Part of a small language model's weights.
Size: width 96, 2 heads of 64, MLP 384 SiLU.
Architecture: RMSNorm before each block, no biases in attention or MLP.
Training: a variant of SOAP for these matrices, 124M tokens, 4208 steps.
Each number is 200 + 40 x the weight over its row's rms, rounded and kept within 0 to 999. Layers, rows and columns count from 0. The size before them is the row's rms in percent of the matrix's.

# up: layer 10 MLP up, 384x96, rms 0.0881, rows 167-266, columns 0-31
# down: layer 10 MLP down (transposed), 384x96, rms 0.0776, rows 167-266, columns 0-31
up167,099,234,207,257,159,219,119,237,111,253,166,277,218,146,227,147,139,228,180,175,184,192,183,221,206,262,153,166,205,161,174,205,209
down167,104,224,173,160,208,185,245,200,254,227,141,222,211,204,136,145,250,330,239,141,136,189,200,252,235,178,218,206,200,109,218,253,196
up168,099,168,196,146,161,166,243,149,151,190,220,199,223,254,196,227,158,283,195,227,202,152,197,237,188,130,187,190,186,132,158,161,243
down168,102,231,165,272,151,128,233,154,222,222,185,227,245,151,235,240,271,167,216,202,254,217,191,177,144,232,203,187,226,234,222,248,194
up169,117,150,267,177,208,183,236,182,299,254,240,156,189,210,142,200,204,201,294,201,277,193,193,278,159,162,242,184,231,205,113,223,126
down169,125,168,163,197,287,147,189,243,162,260,266,128,227,249,226,196,211,192,152,165,184,212,190,273,165,220,220,192,139,144,137,188,162
up170,109,218,188,210,164,241,174,180,259,226,191,200,196,268,220,252,138,149,194,276,217,232,163,251,197,149,125,172,259,224,210,214,279
down170,101,174,176,180,204,220,221,231,157,181,189,177,198,138,243,112,157,280,200,207,105,160,299,211,259,192,232,260,220,167,200,220,206
up171,092,253,190,196,192,87,213,221,225,164,212,189,223,162,164,179,200,167,176,208,219,223,185,183,137,186,214,222,193,131,280,193,209
down171,086,232,221,179,168,203,197,190,159,238,136,144,182,175,219,230,193,282,281,184,205,155,211,232,146,146,254,145,232,239,217,221,211
up172,081,180,246,204,211,205,220,222,236,137,246,232,140,183,242,182,233,188,172,181,170,227,178,245,175,136,228,221,172,168,177,180,211
down172,078,248,261,197,69,140,247,153,141,303,181,232,213,236,223,194,124,226,221,140,198,207,237,166,195,245,190,211,205,201,230,176,194
up173,032,136,179,216,146,226,242,254,173,276,169,202,216,156,236,225,209,227,220,251,239,195,218,188,132,185,141,156,230,168,190,190,307
down173,029,160,179,137,232,164,162,167,212,138,219,151,175,242,110,216,168,178,146,136,146,282,160,244,212,212,229,213,170,257,204,235,120
up174,099,152,209,212,236,211,241,259,152,191,139,190,171,193,191,216,185,227,220,186,176,259,211,124,154,192,114,209,214,204,168,207,228
down174,092,263,216,256,159,164,275,205,252,203,140,240,172,145,151,215,123,177,215,244,198,213,176,119,207,214,189,180,190,249,210,203,276
up175,107,242,291,215,201,153,181,199,268,233,216,194,178,258,255,258,206,206,231,258,243,125,177,272,218,167,232,217,157,242,170,251,195
down175,110,189,132,195,232,180,261,254,194,194,243,221,140,177,213,183,257,184,120,211,191,193,192,200,194,212,172,199,122,190,152,140,195
up176,117,211,225,135,203,184,213,185,188,231,242,223,196,200,218,153,189,109,256,233,206,241,161,237,293,212,283,146,173,201,177,249,172
down176,155,240,191,217,267,187,187,236,170,188,245,176,214,282,211,220,180,221,219,162,221,227,199,207,128,262,210,168,162,230,132,196,190
up177,081,266,199,272,151,258,184,175,207,189,236,221,138,278,152,157,190,180,224,201,234,149,204,206,245,159,222,220,199,244,201,211,167
down177,078,175,254,148,236,200,200,184,175,241,171,190,258,118,247,233,179,226,167,204,170,224,225,168,170,234,188,184,166,183,222,237,248
up178,121,270,168,247,235,201,168,197,143,225,196,213,210,215,164,159,230,244,150,196,248,183,171,202,258,127,248,143,224,202,154,200,252
down178,122,180,179,188,244,269,220,181,251,166,194,202,123,162,208,172,283,187,233,179,186,241,227,251,197,232,217,264,211,221,152,204,295
up179,102,225,194,146,217,257,238,205,220,202,195,168,186,150,233,234,181,270,218,188,273,222,236,234,246,272,245,183,196,193,131,212,193
down179,097,250,185,237,178,203,156,256,177,186,162,222,174,213,212,197,195,41,221,175,179,190,182,214,154,204,163,144,290,233,255,268,130
up180,112,136,164,222,194,164,160,261,194,204,207,146,199,294,173,226,237,168,215,117,219,231,235,193,158,208,166,144,188,173,208,253,170
down180,107,202,203,235,195,202,259,232,197,167,178,199,134,115,233,261,173,145,274,207,104,248,224,215,185,183,221,187,317,212,147,203,211
up181,094,185,172,153,231,162,189,118,259,243,194,171,179,181,204,158,260,178,194,279,237,155,189,204,233,138,260,208,183,201,187,190,196
down181,073,173,189,184,259,194,283,253,162,152,199,268,199,221,249,259,168,230,163,145,177,242,181,241,225,190,142,137,173,182,203,228,236
up182,119,189,218,153,250,219,210,175,144,207,152,225,253,127,173,183,233,173,204,129,250,212,178,225,231,260,184,205,192,188,175,225,218
down182,117,195,135,251,256,162,173,219,186,182,256,183,227,123,209,164,220,268,184,188,221,278,158,177,176,250,120,205,229,154,196,212,147
up183,113,222,121,174,185,139,115,200,132,193,243,221,178,249,199,249,175,204,206,123,151,214,173,183,154,225,152,201,194,213,255,160,198
down183,104,261,231,243,252,178,229,195,128,173,273,281,216,162,188,215,251,196,176,239,243,180,138,240,207,131,247,241,256,248,245,218,208
up184,027,183,195,236,249,214,264,266,201,184,147,161,215,174,117,198,201,216,223,192,171,227,214,177,154,234,243,281,233,238,228,239,144
down184,026,212,168,232,181,200,189,224,122,201,182,192,111,230,206,198,176,204,172,245,308,200,199,215,233,222,143,149,189,234,215,233,237
up185,108,152,163,237,154,142,232,245,202,145,241,239,146,203,217,160,183,188,190,255,215,265,259,232,223,217,195,200,213,221,133,194,143
down185,096,232,141,190,270,252,199,231,141,212,171,212,229,145,286,238,177,257,201,190,247,139,160,154,234,159,123,228,200,226,191,216,184
up186,075,196,157,267,185,234,235,205,176,215,181,190,151,185,223,187,220,205,230,281,221,149,198,250,168,274,140,197,183,166,215,173,278
down186,066,179,194,128,172,203,186,175,253,214,199,233,194,223,139,168,208,206,168,128,221,233,216,156,221,171,234,210,179,217,183,183,158
up187,115,181,138,183,207,246,210,209,264,216,244,243,245,260,228,225,222,96,187,222,157,174,193,215,162,196,149,240,210,235,238,251,208
down187,117,216,225,169,172,218,235,181,211,200,194,186,173,224,154,219,198,244,213,188,184,139,239,175,172,222,186,206,168,218,233,189,292
up188,063,268,191,145,158,173,154,189,223,154,158,262,170,129,216,124,182,144,176,168,231,272,163,250,233,142,141,214,234,129,165,184,173
down188,069,181,243,233,235,256,187,214,182,231,135,182,244,206,200,236,129,220,231,202,233,177,280,207,207,239,181,262,132,243,238,236,253
up189,127,117,247,212,218,187,247,202,192,234,180,196,188,194,274,188,234,237,159,186,183,183,271,208,130,261,161,133,153,211,232,211,158
down189,117,193,211,177,120,176,120,198,249,127,189,166,231,228,123,216,115,202,275,133,190,174,129,205,199,182,237,226,264,179,218,215,227
up190,094,223,216,189,241,259,218,275,149,187,204,231,216,127,239,193,168,209,182,191,241,215,152,283,144,194,254,197,108,235,189,123,240
down190,095,194,139,249,173,254,127,209,196,230,190,233,227,136,133,166,170,274,164,236,277,152,216,72,221,125,211,246,197,226,192,197,259
up191,126,231,223,129,165,178,215,178,189,130,275,239,145,181,259,253,258,119,191,212,253,201,190,166,178,199,257,197,204,160,162,251,244
down191,122,171,201,207,187,216,208,257,196,253,187,141,240,243,179,239,160,169,149,151,155,192,116,249,204,206,186,165,160,227,209,212,226
up192,112,198,185,132,173,140,157,196,241,136,209,253,242,193,201,272,238,122,200,257,193,262,182,257,196,171,293,205,224,204,123,160,216
down192,108,173,185,218,215,222,218,226,168,193,132,126,123,209,153,203,216,198,231,219,193,135,226,156,244,214,167,190,226,164,181,213,262
up193,110,223,175,154,253,185,184,201,261,196,237,257,215,138,237,170,243,217,204,218,181,267,213,189,205,233,250,171,181,164,216,206,201
down193,100,194,256,243,226,172,180,138,184,241,141,275,197,197,171,180,200,175,134,198,196,148,259,230,199,142,227,150,202,236,223,199,205
up194,087,137,215,269,177,217,217,172,156,158,222,193,180,265,206,125,123,239,141,224,175,176,218,192,266,200,173,115,150,226,149,220,132
down194,086,190,191,177,154,184,211,236,285,236,180,232,185,230,226,206,256,133,241,230,167,253,220,222,185,223,218,270,184,217,226,195,245
up195,042,205,185,127,211,124,211,196,272,194,143,234,215,175,222,169,171,158,155,169,213,266,145,115,162,176,214,150,192,213,161,184,143
down195,039,216,209,231,191,242,158,211,182,165,223,220,171,209,161,250,181,229,231,199,164,197,240,300,219,242,196,155,196,227,237,288,235
up196,083,176,123,129,234,186,226,240,247,132,173,185,169,229,175,210,278,209,177,258,208,179,170,190,207,140,199,307,222,226,222,202,161
down196,083,272,234,172,216,238,213,172,165,247,254,241,221,173,154,212,200,214,214,94,266,231,200,204,193,242,198,148,229,214,171,170,181
up197,103,285,214,174,188,208,238,213,127,230,195,184,167,175,166,263,172,217,194,198,161,261,162,222,232,221,226,226,245,149,214,130,188
down197,102,222,134,186,171,209,212,191,274,212,232,211,184,184,250,227,203,244,251,198,181,247,262,220,208,168,161,120,259,207,239,255,202
up198,128,158,167,291,196,228,208,249,159,188,222,181,198,258,286,127,182,190,209,252,211,175,228,256,191,196,174,152,202,176,280,243,270
down198,121,204,216,133,283,212,209,208,241,218,192,276,192,216,142,240,131,212,193,189,231,220,159,188,232,179,266,226,231,252,184,141,167
up199,091,221,254,185,218,195,191,142,215,270,213,222,240,140,267,275,269,168,228,225,192,144,188,195,277,137,204,190,273,168,276,197,167
down199,081,211,157,227,189,229,201,106,155,184,151,220,198,184,181,212,176,210,234,169,200,206,243,226,179,256,187,119,242,134,237,223,197
up200,104,197,154,230,232,131,172,280,238,151,190,173,249,206,233,181,199,136,170,226,218,151,103,199,192,165,196,181,174,202,206,180,235
down200,125,222,212,184,261,194,170,167,287,185,194,162,227,193,208,171,212,273,295,237,265,114,163,205,173,236,183,151,174,196,222,187,191
up201,067,181,210,164,221,180,188,236,151,255,236,223,250,166,130,168,176,177,205,200,174,212,188,203,197,235,201,179,203,209,195,191,134
down201,071,186,206,205,165,230,188,241,166,200,212,253,290,210,243,262,230,232,199,239,166,166,158,189,157,196,241,146,217,209,242,246,311
up202,051,162,241,215,239,157,228,192,255,251,139,157,216,158,192,193,221,148,200,253,153,165,228,232,152,221,224,261,179,188,207,191,169
down202,043,219,135,229,147,198,147,232,170,157,205,223,181,197,195,170,113,261,184,198,185,255,184,169,255,165,200,164,223,212,162,198,184
up203,108,262,224,152,239,220,160,162,210,264,205,224,140,210,148,205,136,222,152,193,171,163,182,207,206,214,273,230,206,185,191,206,111
down203,096,176,212,223,175,192,226,232,243,167,245,124,219,169,176,251,252,173,266,251,251,267,204,183,215,173,150,188,233,245,210,190,226
up204,106,143,220,128,194,189,190,168,196,167,225,194,208,124,198,251,201,242,175,191,205,193,189,212,202,224,93,177,240,217,161,183,246
down204,098,191,168,214,199,247,204,211,196,277,172,231,162,207,203,153,149,208,181,210,183,170,277,199,182,150,231,197,196,218,187,242,216
up205,058,246,182,256,179,154,217,200,245,176,204,192,123,227,128,142,234,201,183,275,202,168,175,188,264,145,180,243,186,164,268,193,106
down205,052,195,215,168,206,260,229,202,186,222,178,190,239,107,294,229,185,228,206,198,175,196,227,169,133,251,164,126,176,194,210,216,286
up206,104,193,195,231,223,172,154,178,223,223,172,231,175,197,183,164,271,163,221,163,244,163,228,283,209,185,249,220,196,199,139,186,184
down206,107,219,221,123,222,288,217,205,152,219,136,167,189,244,174,216,178,237,219,176,129,189,198,161,143,192,176,226,251,135,220,178,185
up207,063,184,219,210,248,158,249,203,252,153,267,213,202,183,121,159,244,190,269,195,239,163,235,249,267,126,219,296,172,216,174,229,159
down207,056,202,240,136,260,198,204,245,159,249,180,159,271,206,211,265,138,236,138,269,161,214,166,156,189,239,144,172,268,184,181,216,243
up208,108,221,259,228,203,158,144,134,205,226,218,208,227,227,217,227,199,213,204,332,205,117,145,196,162,206,145,190,150,195,189,158,265
down208,104,142,176,245,239,131,232,209,207,212,265,207,226,248,195,195,264,206,324,170,144,171,246,154,236,166,183,206,208,186,158,225,206
up209,113,127,207,215,252,174,238,166,202,209,261,175,196,276,130,280,194,190,182,104,184,201,213,244,230,228,184,202,184,169,173,203,212
down209,105,155,178,216,214,209,176,234,254,192,234,237,228,163,182,156,170,254,209,218,277,163,227,130,233,157,210,154,236,283,229,181,215
up210,127,214,190,262,153,191,256,166,239,233,235,246,158,260,228,162,187,218,214,122,188,226,230,213,126,134,116,155,269,128,246,143,229
down210,116,150,195,193,177,252,234,182,158,175,193,159,227,177,187,243,195,181,181,281,284,202,107,230,208,247,168,238,206,264,201,250,211
up211,108,242,269,159,247,132,164,206,243,190,177,152,191,216,182,283,217,192,212,235,221,156,229,159,228,218,186,269,226,129,258,137,220
down211,097,212,159,216,132,169,257,217,246,159,200,238,181,240,198,158,229,175,184,188,166,187,166,173,125,242,191,176,175,219,189,249,229
up212,103,144,175,185,202,191,198,221,197,246,199,191,223,183,277,173,218,224,218,279,227,110,144,211,192,249,157,249,214,188,247,244,279
down212,099,295,216,224,129,163,200,216,209,200,198,193,183,202,133,183,167,180,222,125,231,280,213,214,190,169,187,150,170,254,151,194,186
up213,107,265,183,317,199,220,242,184,188,201,207,172,269,217,192,134,235,209,205,242,198,229,241,149,165,185,204,188,218,225,163,152,234
down213,101,223,172,106,109,167,211,207,137,178,187,253,188,161,199,240,188,142,211,178,153,207,160,216,198,199,151,117,201,144,230,238,217
up214,120,211,255,188,176,249,147,206,218,148,131,160,242,198,242,183,181,243,225,187,199,178,144,203,264,189,139,121,267,238,189,170,259
down214,149,201,157,141,224,178,188,213,185,189,150,180,159,219,110,204,263,231,219,206,170,275,254,266,210,218,220,217,159,187,206,159,195
up215,110,208,193,174,257,126,144,209,183,192,211,219,224,208,298,305,241,228,214,185,224,234,215,188,240,120,148,202,128,150,134,166,246
down215,111,228,230,175,172,218,234,119,186,176,232,250,173,234,239,202,238,168,188,187,143,195,158,202,135,178,174,171,141,213,242,166,229
up216,129,186,230,159,153,168,238,173,219,155,246,89,178,224,171,227,163,233,254,145,220,266,182,218,139,150,178,226,184,233,202,186,227
down216,127,165,193,221,182,193,167,191,132,164,262,240,224,213,238,230,88,135,125,338,181,213,219,215,198,171,206,152,187,241,120,178,191
up217,106,209,291,198,224,204,160,203,250,284,171,127,208,219,212,191,154,293,200,139,228,179,229,258,221,208,185,169,203,195,141,206,238
down217,108,172,174,199,189,193,239,165,276,211,156,195,133,156,243,200,173,234,189,265,193,233,228,180,163,207,208,194,346,192,226,188,231
up218,086,251,219,191,162,269,244,212,208,275,169,207,151,136,240,152,161,175,220,174,217,220,287,161,274,249,198,252,185,208,177,207,218
down218,080,205,167,227,202,136,144,217,220,166,136,205,190,207,164,162,207,228,155,215,205,232,247,164,188,167,171,194,220,228,248,214,182
up219,123,216,189,170,161,253,226,169,167,187,289,185,193,183,137,173,273,194,198,254,178,141,124,169,175,137,175,235,217,228,234,190,225
down219,126,175,210,166,177,118,152,187,186,199,118,216,211,243,246,185,234,213,194,187,227,221,256,213,242,240,262,226,254,159,203,134,188
up220,109,220,169,242,161,140,164,190,263,246,217,178,199,231,154,200,211,111,227,210,236,143,208,229,222,166,223,224,322,278,148,188,197
down220,114,131,158,188,246,193,201,233,223,180,183,151,234,241,237,170,230,140,127,249,219,214,224,220,220,125,231,225,285,253,122,183,186
up221,088,159,285,113,221,174,234,156,173,153,239,143,277,226,192,215,188,167,196,195,204,186,190,233,183,211,190,206,171,137,232,196,213
down221,165,164,152,119,248,157,176,238,232,158,216,147,192,172,207,177,202,134,152,160,239,251,225,154,200,203,128,226,189,148,107,173,168
up222,101,231,152,179,283,197,210,267,181,260,167,296,173,221,194,231,85,219,183,177,188,215,168,157,200,147,261,203,240,133,191,220,142
down222,094,176,248,234,190,140,166,168,239,166,160,156,166,169,224,215,211,162,224,221,228,236,195,268,191,229,191,218,171,289,105,266,268
up223,103,165,228,129,220,231,177,212,170,194,202,195,180,292,196,240,192,214,220,217,199,158,220,239,217,92,259,162,191,272,199,216,83
down223,098,224,236,202,164,233,219,149,174,245,207,252,150,150,210,194,199,164,183,235,223,154,189,224,208,189,173,197,225,128,212,188,296
up224,119,153,48,244,164,178,178,228,186,260,272,207,165,238,163,141,182,163,223,220,224,160,230,258,212,261,226,205,183,202,190,182,199
down224,112,157,244,167,196,219,271,260,219,236,205,174,213,148,181,189,189,255,248,145,182,268,260,182,169,149,231,164,199,226,203,159,107
up225,129,167,216,301,246,137,264,200,102,230,200,191,185,188,183,176,246,189,284,213,215,230,236,236,226,216,250,223,190,150,165,189,216
down225,111,243,196,178,199,204,79,202,203,135,172,236,212,187,209,180,232,207,125,214,204,212,205,244,135,201,265,206,198,249,175,143,238
up226,095,239,115,199,146,170,180,222,207,250,187,175,240,158,264,228,148,155,190,153,190,221,223,180,179,226,141,261,185,207,252,239,177
down226,096,215,214,256,184,145,247,105,194,226,187,291,198,210,168,136,247,198,232,258,139,170,161,267,173,223,213,171,173,171,187,182,193
up227,117,219,111,240,178,152,160,217,247,238,263,187,199,234,236,172,219,211,261,222,250,169,257,212,222,130,141,186,175,108,254,216,265
down227,102,149,244,97,251,243,224,202,180,206,181,116,245,183,218,244,199,229,156,155,201,253,162,238,201,228,215,167,235,297,125,239,192
up228,103,231,249,217,225,165,112,218,184,155,220,243,234,127,163,171,228,165,164,199,163,161,213,244,231,160,169,207,169,172,191,251,143
down228,117,209,227,236,176,206,217,210,248,280,120,196,224,189,188,164,127,263,209,127,147,244,291,167,255,218,258,196,204,206,213,189,229
up229,050,196,106,240,187,159,185,251,166,206,199,163,191,196,258,192,185,193,224,271,206,163,239,238,219,176,178,174,237,157,203,186,253
down229,045,177,205,90,202,202,202,191,265,274,176,219,198,168,124,235,203,245,104,90,193,256,158,112,190,215,243,236,190,240,201,225,142
up230,110,179,156,238,271,104,206,200,179,162,246,181,157,217,219,169,228,185,287,226,178,284,223,174,126,159,271,234,211,161,216,199,134
down230,101,172,216,150,160,275,107,227,256,168,140,249,205,221,163,223,128,233,164,188,140,181,231,214,205,217,185,192,246,247,210,205,201
up231,107,268,230,234,178,179,177,186,213,145,198,199,177,202,80,186,217,211,268,186,198,250,234,166,191,337,238,194,235,250,169,195,166
down231,098,255,194,164,174,186,214,213,150,261,201,237,178,178,212,153,187,197,167,181,210,166,223,192,236,150,176,204,181,171,207,167,299
up232,124,150,193,231,254,217,244,217,198,243,240,195,238,236,207,147,169,238,277,192,188,221,304,224,210,178,275,145,265,237,155,128,123
down232,138,266,221,199,185,205,165,138,218,154,207,237,217,183,207,248,206,170,150,208,189,168,84,169,241,208,174,190,100,170,198,310,261
up233,128,173,180,196,207,180,199,206,206,195,241,229,159,199,159,197,174,129,142,109,181,210,194,88,166,241,168,164,267,176,255,167,267
down233,126,192,236,238,297,162,149,226,193,214,235,117,191,196,242,237,184,239,189,129,238,159,212,248,234,242,202,215,158,186,213,289,189
up234,092,143,223,182,275,200,252,133,285,187,214,226,268,149,258,242,229,163,201,171,240,221,229,181,223,185,139,114,219,181,239,141,218
down234,109,181,212,167,173,189,163,178,171,225,140,177,224,167,108,171,115,225,131,184,264,209,167,195,258,192,196,199,233,176,202,217,191
up235,112,165,197,207,204,214,250,279,160,176,266,230,270,271,213,254,289,200,187,197,186,190,252,174,94,261,146,151,243,142,236,231,202
down235,098,240,207,216,203,211,110,124,184,159,156,256,161,119,188,215,229,316,220,233,231,194,261,159,222,130,254,214,239,239,152,171,246
up236,074,67,248,149,198,174,209,242,207,239,207,189,224,116,235,165,227,161,138,207,177,235,189,294,167,213,197,183,215,260,169,220,164
down236,067,239,169,240,249,187,234,248,241,203,280,199,266,223,221,214,165,180,252,172,220,252,269,74,243,184,212,178,233,137,221,187,196
up237,096,236,141,230,205,148,194,216,167,175,194,206,237,241,178,226,179,185,174,175,239,181,191,275,166,126,243,234,116,210,244,181,217
down237,098,251,252,176,223,143,184,203,218,226,185,195,210,190,65,195,199,264,181,197,168,135,203,139,233,217,157,169,231,175,153,214,194
up238,118,227,212,241,245,80,178,188,211,226,274,228,190,268,193,147,197,163,230,234,232,225,183,248,197,258,203,206,153,181,167,221,167
down238,123,169,176,122,215,224,178,243,154,217,172,241,215,114,126,172,253,176,138,246,196,254,187,206,249,196,194,141,224,148,246,229,271
up239,091,206,220,251,214,209,141,143,242,154,199,157,183,205,219,227,203,156,184,121,212,188,100,181,69,249,218,169,189,195,166,192,165
down239,085,210,236,205,246,165,201,202,188,260,170,209,125,155,197,164,211,233,232,190,191,131,232,158,199,205,200,176,253,197,137,202,185
up240,088,155,211,167,191,190,220,175,179,260,152,208,224,122,200,168,209,217,193,281,205,238,131,156,261,174,273,243,229,209,155,166,193
down240,080,204,235,265,219,291,252,230,224,159,164,268,183,174,169,203,189,252,257,217,174,193,277,256,165,175,197,197,227,203,251,177,271
up241,060,232,155,276,185,50,187,178,204,203,185,199,208,222,163,158,174,161,196,170,235,159,160,257,237,131,245,256,177,129,141,199,114
down241,057,176,257,208,219,296,274,229,200,239,254,156,226,157,222,292,223,219,232,178,212,175,229,153,191,277,165,162,192,244,224,186,302
up242,093,120,170,153,251,196,181,209,115,289,224,220,177,219,182,150,204,220,169,257,235,196,235,211,187,155,110,268,131,161,145,199,269
down242,093,213,276,125,230,187,140,214,231,158,222,199,208,169,119,172,142,199,197,161,202,153,163,168,214,237,198,177,142,297,175,232,211
up243,115,207,222,111,193,197,192,247,285,194,200,181,213,258,214,186,213,176,244,221,193,196,141,219,215,195,198,212,160,224,169,209,289
down243,150,187,179,162,210,224,134,229,163,222,271,141,194,186,260,274,183,119,188,279,250,201,200,207,190,213,164,238,216,184,211,139,184
up244,089,197,177,274,185,232,273,193,229,187,188,209,225,249,260,177,157,216,288,204,267,220,228,171,209,178,162,216,200,218,167,218,222
down244,089,233,174,153,178,136,143,177,172,176,236,228,159,161,147,201,215,143,132,175,164,215,217,232,225,171,217,262,201,216,265,237,180
up245,123,183,156,183,230,222,227,236,179,195,188,184,191,220,183,231,177,254,265,205,212,223,169,250,170,264,158,131,167,158,160,227,220
down245,134,246,191,232,189,176,165,235,261,134,235,237,161,223,198,213,271,137,175,195,233,221,168,176,231,147,201,171,223,183,267,201,162
up246,101,175,172,145,127,224,190,184,178,186,261,267,176,222,191,255,97,162,209,203,182,201,172,202,207,200,213,186,227,258,183,256,229
down246,096,208,242,222,195,124,186,221,252,179,124,204,180,182,211,138,216,130,171,155,164,214,185,223,176,160,190,211,96,208,179,203,162
up247,140,239,209,264,206,290,191,183,172,133,204,81,197,137,220,211,213,146,287,172,265,242,183,144,206,233,174,168,154,206,210,175,144
down247,161,151,264,207,178,227,217,193,152,168,229,152,186,161,183,199,154,147,256,188,214,235,201,177,180,153,126,229,216,169,222,159,197
up248,094,178,156,209,240,162,148,198,218,117,216,236,258,195,115,139,157,258,152,195,237,142,158,254,235,193,263,142,217,281,153,149,186
down248,100,189,247,168,219,194,243,207,190,199,253,277,194,167,245,230,205,169,276,183,206,102,169,230,210,156,219,132,243,108,251,214,333
up249,036,174,279,148,174,215,201,156,195,200,200,198,189,145,165,205,156,151,196,157,222,136,167,98,202,219,167,250,228,243,248,245,144
down249,034,178,194,184,260,206,196,197,244,186,167,208,260,197,294,136,252,246,187,262,160,209,242,263,97,149,174,160,226,167,161,179,171
up250,098,190,150,188,211,138,200,192,186,176,190,186,176,260,271,210,190,268,205,241,125,230,193,223,219,156,216,94,173,174,145,240,152
down250,097,193,235,250,169,264,225,167,243,218,209,232,251,197,193,169,154,260,234,205,331,122,265,108,194,211,208,241,242,247,185,170,210
up251,106,144,233,205,175,242,221,172,208,139,247,195,240,214,213,269,198,229,180,261,191,155,205,221,153,265,197,179,263,129,181,182,200
down251,099,135,173,229,270,130,172,154,203,257,195,272,203,211,211,277,197,252,236,170,206,173,131,111,217,167,197,141,225,192,226,221,183
up252,104,173,110,167,165,215,256,167,170,210,263,145,168,189,185,116,196,216,235,231,224,224,204,233,189,179,207,208,199,199,108,204,221
down252,096,210,225,176,168,183,217,191,203,239,100,151,212,180,152,207,216,265,208,147,259,171,235,141,153,221,197,137,214,208,207,190,222
up253,055,179,155,228,172,124,198,219,187,184,248,159,153,255,196,193,201,194,199,305,222,198,194,228,202,213,205,205,182,96,246,234,200
down253,048,254,237,189,186,247,245,149,213,252,181,256,229,137,138,189,193,220,187,121,193,215,202,174,159,232,182,172,240,232,231,218,206
up254,119,180,148,160,202,255,138,245,201,169,225,146,247,198,173,168,138,256,183,248,277,211,147,199,263,211,291,166,174,172,219,164,92
down254,132,179,175,218,217,169,224,211,241,167,264,148,204,189,174,280,209,136,222,151,129,233,221,148,166,212,210,176,173,187,227,205,250
up255,096,192,240,196,208,237,179,231,234,177,278,253,197,216,146,234,263,154,178,202,191,146,205,265,161,161,158,170,159,239,157,163,233
down255,107,147,215,87,203,176,233,146,160,198,191,197,243,222,203,220,195,238,170,261,219,237,197,141,274,184,270,245,279,207,187,196,176
up256,118,183,230,216,213,222,198,157,130,191,197,316,221,203,263,136,133,189,216,180,147,187,161,188,202,187,197,163,203,185,133,214,243
down256,121,202,236,236,228,216,280,234,215,158,176,196,246,263,200,234,236,249,142,284,295,163,198,180,273,239,189,132,203,147,192,221,189
up257,077,196,243,138,225,207,256,246,333,154,268,122,193,195,138,199,239,171,233,196,188,193,172,211,173,242,252,206,166,181,191,202,90
down257,149,180,184,145,246,185,208,211,247,202,265,163,274,266,248,195,147,129,191,225,215,246,164,230,198,225,196,248,150,121,159,176,118
up258,118,249,236,264,113,195,232,148,131,167,236,251,187,197,243,173,227,145,230,171,134,153,166,227,175,267,146,208,140,198,223,172,216
down258,117,213,228,235,208,213,173,201,215,192,186,230,148,182,253,220,240,150,193,202,216,184,154,155,186,134,155,145,197,203,141,230,197
up259,095,163,255,179,239,256,243,253,258,195,203,187,267,136,179,159,232,243,253,229,169,135,157,199,200,162,219,194,272,183,292,181,255
down259,083,198,202,213,181,114,169,219,205,203,151,242,167,193,193,237,183,204,145,172,231,134,258,155,199,173,202,165,134,172,220,259,257
up260,033,251,270,209,200,149,237,179,217,177,210,220,190,166,196,214,222,217,208,180,174,229,246,336,174,137,207,236,167,225,233,192,105
down260,029,253,168,239,197,179,144,249,200,230,177,212,216,282,256,191,181,156,179,229,204,199,193,88,183,228,202,184,249,200,197,172,213
up261,115,192,263,186,149,215,211,100,235,212,167,160,186,204,118,171,187,179,202,222,212,196,161,233,171,225,229,234,270,268,189,192,179
down261,099,197,145,185,249,214,165,314,134,197,217,209,233,193,281,210,195,203,221,156,155,157,178,208,237,140,175,132,219,141,229,161,177
up262,124,176,164,177,193,233,206,205,144,209,207,271,249,130,311,275,214,209,183,216,195,192,237,233,250,181,148,143,221,195,197,199,250
down262,127,265,181,208,135,240,245,155,239,191,234,201,225,204,184,84,134,237,223,179,188,225,228,257,92,217,179,239,220,202,220,184,231
up263,090,219,232,198,165,221,184,166,188,169,222,215,177,196,86,216,167,191,154,185,186,254,180,185,247,169,138,194,190,181,195,166,175
down263,079,225,177,275,191,148,185,257,217,252,165,258,168,215,271,168,147,242,253,232,197,193,238,156,229,196,173,187,165,214,229,240,238
up264,104,209,179,211,251,227,179,228,181,143,170,183,215,300,192,209,191,216,263,110,186,213,207,209,204,186,170,290,171,188,200,212,266
down264,110,223,223,241,200,243,163,172,214,198,117,202,178,170,127,177,191,185,163,242,155,183,118,99,208,232,251,148,150,194,192,191,211
up265,126,184,303,180,280,183,155,207,259,211,242,201,249,221,209,257,210,193,163,184,215,104,212,199,261,218,200,180,245,204,207,187,122
down265,129,178,176,166,173,163,178,228,191,115,226,141,133,183,160,292,296,188,166,201,220,214,247,204,254,209,186,235,131,206,268,210,200
up266,086,198,203,265,210,178,235,260,197,195,153,241,203,232,196,214,192,217,230,188,90,204,206,249,160,237,154,219,184,164,217,206,206
down266,079,153,218,222,272,148,168,130,259,270,96,186,213,133,148,158,183,223,175,197,197,225,164,161,205,152,226,180,240,203,173,171,165